From a checkpoint of a small transformer trained on Wikipedia.
Training: a variant of Muon for these matrices, 5265 steps.
Each number is 128 + 24 x the weight over its row's rms, rounded and kept within 0 to 255. Layers, rows and columns count from 0. The size above them is the row's rms in percent of the matrix's.

# layer 2 attention query, 128x160, rms 0.167, rows 0-19, columns 0-79
size [ 96  94  90  82  85  98  92  84  85  86  99 100  93  92 101 106  99  93  97 100]
[[125 141 120 158 158 142  98 104 122  77 133 104  64 122 167 121  92 146 120 123 134 143 138 122  65 115  77 169 132 143 140 137 129  72 128 155 143 147 143 113 143  88 109 155 129 114  80 109 111 175 188 116  75 118 156 112 170 176 144 116  95 138 153 117 131  89 137 146 159 135 113 154 135 123 146 158  88 128 118 142]
 [ 97 125 106 143 104 150 107 116 151 113  82  94  81 130 129 128 139 151 146  88 121 138 179 148 142 112 108 150 153 115 170 155 135 118  89 151 143 107 164  75 119 162  95 144 131 139 112 102  76 145 114 112 131  77 131 160 161 135 113 163 150 141 129 176 125 118 130 171 148 130 160 113 119 182 125 156 108 117 186 141]
 [138 111 100 151 114 120 115 113 127  82 135  95  98 137 168 163 116 172 141 108 113 142 158 124  95  90 128 163 131 144 112 135 114 153  90 127 145 103 153  77  96 175  81 166  98 159 125 107  94 139 101 128 128  88 139 162 152  98 119 104 146 120 151 149 117 102  74 191 187 142 106 102 132 118 108 117 121 121 118 156]
 [126 124 141 117 136 148 108 156 159 144 165 113 104 106 139 136  93 150 143 105 135 165  94 135 106  71 117 167 159 131 149 116 106 143 107 192 131  93 147 145 131 153 130 119 108 112 106 106 116 160 174 123  82  74 116 115 131 112 136 168 117 113 177 134 141  98 165 139 106 156 126  90 148 137 170  98 111  75 128 146]
 [114  94 102 146 116 132 129 146 171 123 162  94 125 133 210 131 149 179 164 154  87 133  92  88 115 127 134 131 134 111 130 148 154 118 146 147 122 116 137 140 119 138 147  81 123 107 104 104 110 138  97 124  91 118 153 138 124 173 160 111 168 152  75 128  86  81 155 138 109  98 117 132  80 123 129 111 102 134 148 170]
 [160 116 174 149 159 161  98 110 126 117 134 123 115 145 160 119 141 129 106 134 137 129 160  78  97 103 109 144 177 136 157 148 144 124 110 130  98 148 143 131 114  82 168 118 100 129 120 101 113 120 165 156 119  87 136 124 158 147 125 139 113 112 122 147 136 121 140 126 156 112 162 134 101 186 152 116 125 102  77 119]
 [172 128 131 166 142 119 114 129 124 112 110 128 105 126 150 125  98  67 118  93 169 147 170 145 105 111 114 124 140 137 124 119 139 132 102 139 138 162 151 115 127 176 125 146 126 134 134 100 123 112 114 136 134 101 114  97 139 167 140 120  97 110 144 173 113 125 155 165 159 204 129  86  97 166 137 122 105 113 144 166]
 [146 113 124 113 137  80 155 140  90 110  92 150 135 132 131 139  97 139 111 147 126 159 153 134 130 119 119 138  97 162 150 169  50 120 115 135 121 155 154 134 118 136 170 136 157 123 122 126  92 128 145 122 137 175 127 108 138 121 125 156 110 105 126  98 142 127 128 100 156 151 100 177  90 115 121 167 129 134 125 176]
 [126 135 161 128  93 163 126 128 129 106 105 115 138 146 118 113 131  70 113 144 128 149 118 129 173 177 114 117 141 134  95 136 153 153 149  85 136 104  67 135 115 104 148 138 144 162 143 141 137 129 110 125 131 116 125 130 110 130  69 129 159 103 127 143 151 134  85 152 126 133 160 122 105 166 129 113 122 102 115 154]
 [168 131 132 130 154 114 156 136 138 130  79 126 145  77 172 114 145 152 143 154  94 166 106  96 102 127  95 131 122 130 144 125 165 102 149 127 102 145 139 139 126 144 114 117 125 107 158 130 114 130 173 166 140 102 160 128 134 142  90 144 117 112 134 108 142 105 129 127 161 140 164 146 135 180 139 119 110 125 143  81]
 [121 133 115 163 137 125 155 103 156 137 140 127 124 126 191 121 166 118  89 132 133 135 131 135 126 138 162 122 115 164 128 162 156 135  97 127 148 132 140 149 148  83 162 143 107 103 128 157 149 125 137 100 117 158 137 131 132 134 181 131 110 136 108 115 159  94 159 112 137 102 137 128 132  83 149 182 131 118 113 148]
 [122 112 159 122 152 112 116 136 128 150 142 147 128 150 116 186 120 192 112 143 136 172 170 129 149 145 114 144  90 142 116 124  97 149 147 103 102 107 111  92  94 117 152 140 140 109 138 127  95 168 146 119 144 142 104 111 134 121 139 130 110 158 223 184 132 111 125 126 126 122 104 115 111 118 153 122 152 141 127  72]
 [102 141 135 113 148 105 141 121 117 126  95  98 163 121  79 167 115 138 110 115 120  86  97 134 125 133 151 141  87 137 120  99 101 136 134 110 133 135 146 106 152 189 129 173 137  92  80 134 141 121 148 153 116 139 139 105 176 155  90 116 101 104 111 174 107 127 175 150 151 144 124 113 127 110 118  99 141 125 122 140]
 [114 135 101 160 125  92 116 184 120 120 143 129 100  88 140 122 125 106 131 107 155 119 118 174  95  92 126 154 163 111 142 120 109 115  97  87 107 139 128 132 155 119 149 138 137 142 136 156 140 153  96 117  93 126 155 165 148 129 104 143 108 114 144 146  99 151 138 155 146 136 172 123 114  87 130 124 158 123 124 124]
 [127 145 106  89 131 140 143 111 109 115 175 138 113 127 121 124 153  95  93 162 156 128  99 165 183  89 110 153 110 115 149 123 110 167 113 141 118 138 116 129 141 129 105 150  94 129 123 104 155 153 126  91 105 108 115 178 128 146 133  73 125 152 139 125 117 128 122 112 153 100 104 131 140  93 131 144 115 113 151 135]
 [170 135 135 156 120 128  86 155 123 125 132 113 144 129 123 133 181  89 111  92 158 124 107  92 116 101 142 109 171 137 131 111 121 124 127 174  89 132 119 151 113 134  93  69 119 132 175 157 113 147 106  73 144 182 108 104 145 138 115 115 124  93 167 177  97  83 138 130 144 123 145 141 144 162 140 140  91 120 151 147]
 [ 94 140 149 123 119 153 107 148 109 138 171  99 145 125 159 104 125 120 154 104  84 150 115 158 168 131 118  95 106  77 140 118 133 124 123  90 161 153 141 168 108 176 184 122 124 106 132 142 147 187 123 176 123 147  92 136 132 131 126 140 119 116 135 143 117 138 125 110 121 145 155 164 144 124  85 158 146 164 128 121]
 [ 86 154 131 162 122  99  80  98 121 138 160 133 145 142 118 127 138 142 107 139 162 118 152 121 135 116 104 119 174 134 141 140 122 108 104 131 120 128 109 115 129 108 144 109 143 150 177 125 175 114 147 118 117 111 138 110 148 143  84 142 177  65 135 144 117 115 120 143 150 123  91 151 152 143 121  99 159  94  82 118]
 [108 134  74 158 125 125 104 100 143 156 155 103 127 167 142 138 105 102 124  88 125 143 149  77 101 101 101 118 120 113  93 134 167  93 124 171 163 151 158 104 123 100 151 123  94 128 128 110 149 158  79  97 123 111 157  93 176 109 137 122 129 132  70 124 127 151 149 147 119 172 123 148 106 105 124 125  79 117 136  97]
 [129 137 116 122  60 112 102  90 153 127 115 134 127 131 110 102 146 111 116 144 112 120  87 116 117 158 118 119  87 170 149  97 115 139 146 144 127 117 146 139  96 139 142 152 164 123 129  99 164 102 123 153 137 174 116  67 101 109 146 147 147 136 104 121 157  98 127 125 120 148 126 153 139 139  83 132 109 119 139  97]]
# layer 2 attention key, 128x160, rms 0.174, rows 0-19, columns 0-79
size [ 91  96  83  97  96 101  94  97  88  85 102  99  93  95  96  97  97  89  95  96]
[[138  72 172 129 148 142 153 121 111 147 130 144 135 123 123 146  92 145 130 109  95 145  80 115 169 144 145 113  79  86 151 132 157 164 134 133  98 140 116 159 175 125 101 142 139 135 182 120  82 124  92 141 107 106 126 149 115  91 170 173 118 142  81 145  85 104 130 111 138 129 103 158 144 113 118 140 120 117 136 123]
 [114 109 118 118 136 180 125 142 130 131 145 110  85 152 135 135 139 163 146  91 174 166 121 167 118  82 137 165 120 113 143 118 101 112 145  96 148 148  84 121 154  79  93 102 152 132 100 146 150 134 161 164 112 115 101 133 134 164 153 133 101 126 139  90 155 108 117 109 133 119 104 138 149 138 188 133  97 137 129 161]
 [123 106 128 112 120 137 159 152 142 130 129 116 127 117 118 125 112 113 118 112 142  90 108 147 142 137 138 129  96 137  89 198  95 104 114 100 110 128  81 125 122 107 107 131 126 113 163 101 154 143 100 112 127 116 102 129 103 128 103  94 140 134  89 154 142 119 161 120 120  80 133  65 132 156 103 156 105 130 125 111]
 [ 83 116 126 150 128 160 177  89 157  82  81 158 128 166 168 133 141 125 138  98 148 125 144 122 145 123  73 160  96 146 122 131 145 128 106  92 155 141 168 123 128 122 125 158 121 157 129 126 161  99 112 148 108 141 129 141 169 112 100 147 127 140 127 132 120 120 111 108 133 168 157 144 123 150  94 144 116 129 142 130]
 [131 123  99 125 110 126 154 146 107 154 110 105 132 112 122 144 101 132 134 126 129 120 132 171 110 125 108 152  91 162 133 121 148 170 121 148 152 131 118 102 118 121 144 150 159 172 133 139 127 104 142  61 134 139  94 103 144  97 129 141 133 163 102  84 124 136 131 155 156 143 159 169  96  95 145 107 166 150  81 124]
 [107  93 109 126 105 143 129 149 112  91 111 132 142 118 101 135 108 127 127 107 179 185 117 175 120 109 144 124 133 155 110 138 168 115 129 175 142 138 135 158 131 101 156 118 128 118 127 106 100 126 111 109 115 125  83 145 138 128 163 113 123 171 110  93 124 102 119 114  84 150 140 120  98 111 147 131 114 158 195 178]
 [ 99 118  96 145  97 162 151 152 185 117 165 116 123 141 157 191 173 124 123  99 174 133 113 111 123 116  94 134  96 187 127  88 103 132 119 130 150 147 132 121 133 106 141 145 154 142 111 134 155 138 134 125 105 105 146 152 150 121 155 134 134 176 135 132 125 155  93 104 155  77 168 158 140 133  95 118 100 118 148 138]
 [142 112 110 110  99 147 123 127 167 113  97 112 117 124 134 145 118 211 126 114 107 152 104 125 169 139 132 166 143 132 115 101 133 140  95 131 128 147  62 147 142 143 113 120 142 118 163 131  86 123 111  86  82  92 130 163 103 134 172 122 120 124  96 156 116 103 141 134 135 111 127  95 143 155 162 102  81 130 124 114]
 [124 108 112  82 128  96 141  97 162 127  77 124 158 104 125 148 140  79 147 152 157 111 141 135 110 156 151 115 112 122 116 141 113  90 170 151 110  98 121 111 119 169 124 112 125  95 148 141  99  93 163 103 139 158 160 146 122 157 175  97 151 161 115 153 108 121 119 144  99 133 110 132 121 130 118 118 123 135  90 122]
 [121 153 123 164  80 123 140 102 100 153 149 112 131 169 164 111 113 143  93  92 149 144 125 141 149 153 143 133 117 116 151 147 106 100 110 186  74 142 141 132 134  66 133 102 103 139 135  99  98 140 148 122 147  97 110 122 125 127 120 120 165 112 138 143 144 142  66 145 151 133 150 111 101 138 138 163 132 141 148 156]
 [106 134 111  83 126 184 104 138  86 152 111 135 139  91 121 114 109 104  93 107 163 154 112 160 113  98 120 181 131 154 138 157 103  91 141 145 137 138 166 130 135 142 166  78 126 104  96 149 112 117 114  97 158 120 162 162 125 164 163 165 142 137 148 105 110 126 141 123 140 124 119 132 125 120 156 131 156 124 183 101]
 [ 90 143 151 154 129 140 124 148 109 146 128 107 149 139 112 138 113 116 160 123 147 127 135  95 142 119 117 131 125 150 104 118 110 112 166 125 113  94 113 129 116 108 189 106 134 133 131 165 112  96 148 151  98  76 140 158 138 136 153 161 118  54 116 135 133 131 134 107 128 139 140 166 114  88  72 117 118 132 110 147]
 [140 126 156 127 116 157 134 138  86 148 147 143  91 143 126 135 102 122 121 111  95 124 154 115 149 136 108 147 172 154 121 139  89 144 130 140 150 136 107 157  83  91 132 122 148 144 169 136 113 171 172 104 115 117  61  98 133 115 116 141 156  96 143 118 170 117  98 126  85 150 165 135 135 145 133 122 141 155  76 102]
 [121 115 131 119 120 101 167 151 128 147  93 158 169 125 138 140  89 161  96 133 111  90 121  93 131 128 125 200 115 128 167 145 132 149 140 168 100 179 167 136  95  97 119 118 109 176 107 147 154 152 128 123  92 141 136 125 120 111 134 147 133 149  98 150  90 131 136 118 107 145 145  99  94 106 145  72 116 117 122 151]
 [137 133 142  95 112 173 128 131 107 150 127 110 141 126 159 165  77 101 151 155 127 101 130  89 157 120 157 125 142 123 111 111 107 127  82 102 136 151 102  73 112 144 140 165 126 122 134 129  96 147 124 163 107 151  89  89 126 158 131 120 109 127 125 148 166 113 109 146 145 105 120 131 112 167 167 139 179 125 157 159]
 [ 78 133 160 132 113 131  60 131 113 120 191 108 104  99 148  95 137 145 134 104 142 151 158 174 150 128 114 178 123 121 184 174 130 105 110 133 135 147  97 140 148 144 138 155 116 130 127  98 119 141 131 110 105 157 179 150 138 142 125 161 119 108 161 108 164  95 125 142 148 128 165 131 119 139 130 135 172  99 136 100]
 [112 133 155 106 102 138 124 168 131 139 126 168 176 131 123 128 126 164 123 157 141  99 162  82 123 138 129 124  99 144 115 101 127 165 146 141  99 171 137  62  79 112 146  84 129 153 107 134 107 140 141 155 136 140 167 114 107 151 139 153  89 119 172 135 125 156 148 137 115 160 136 163 121 116 103 110 112 136 114 173]
 [159 104 126  78 122 159 155 124 169 118 126 127 109 153 156 109 109 109 125 154 131 150 159 153 117 134 134 140 141 117 135  98 131 136 103 139 132 137 116 122 160 110 142 162  89  67  94 144 181 177  97 156 162 124 132 121 150 123 173 147 138 144 155 109 146 157 129  86 101  77 118 151 150 102 102 124 152 113 164 154]
 [132 121 153 135 154 120 168 124 119 140 109  94 118 145 189 142 189  82 156 137 108 132 115  74  96 140 126 163 124 154  84 149 134 117 113 122 171 101 105 143 153 110 101 170  98 118 112 109 132 151 110 100 133 106 132 103 130 121 153 121 120 157 102 136 141 112 132 113 116 142 142 120 136 115 146 117 109  77 118 136]
 [159 125 124 125 109 101 130 111 118 134 126 100 113 101 136 103 125 138 102 108  92 116 138 175 129 106 154 109 137 106 116 150 124 159 110 165 131 131 102 127 122 155 123 140 114 152 153 146 143  86 105  87 111 125 115 147 144 102 121 151 161 124 111 171 136 143 129 112 115 150  81 125 143 107 208 103 153 116  80  94]]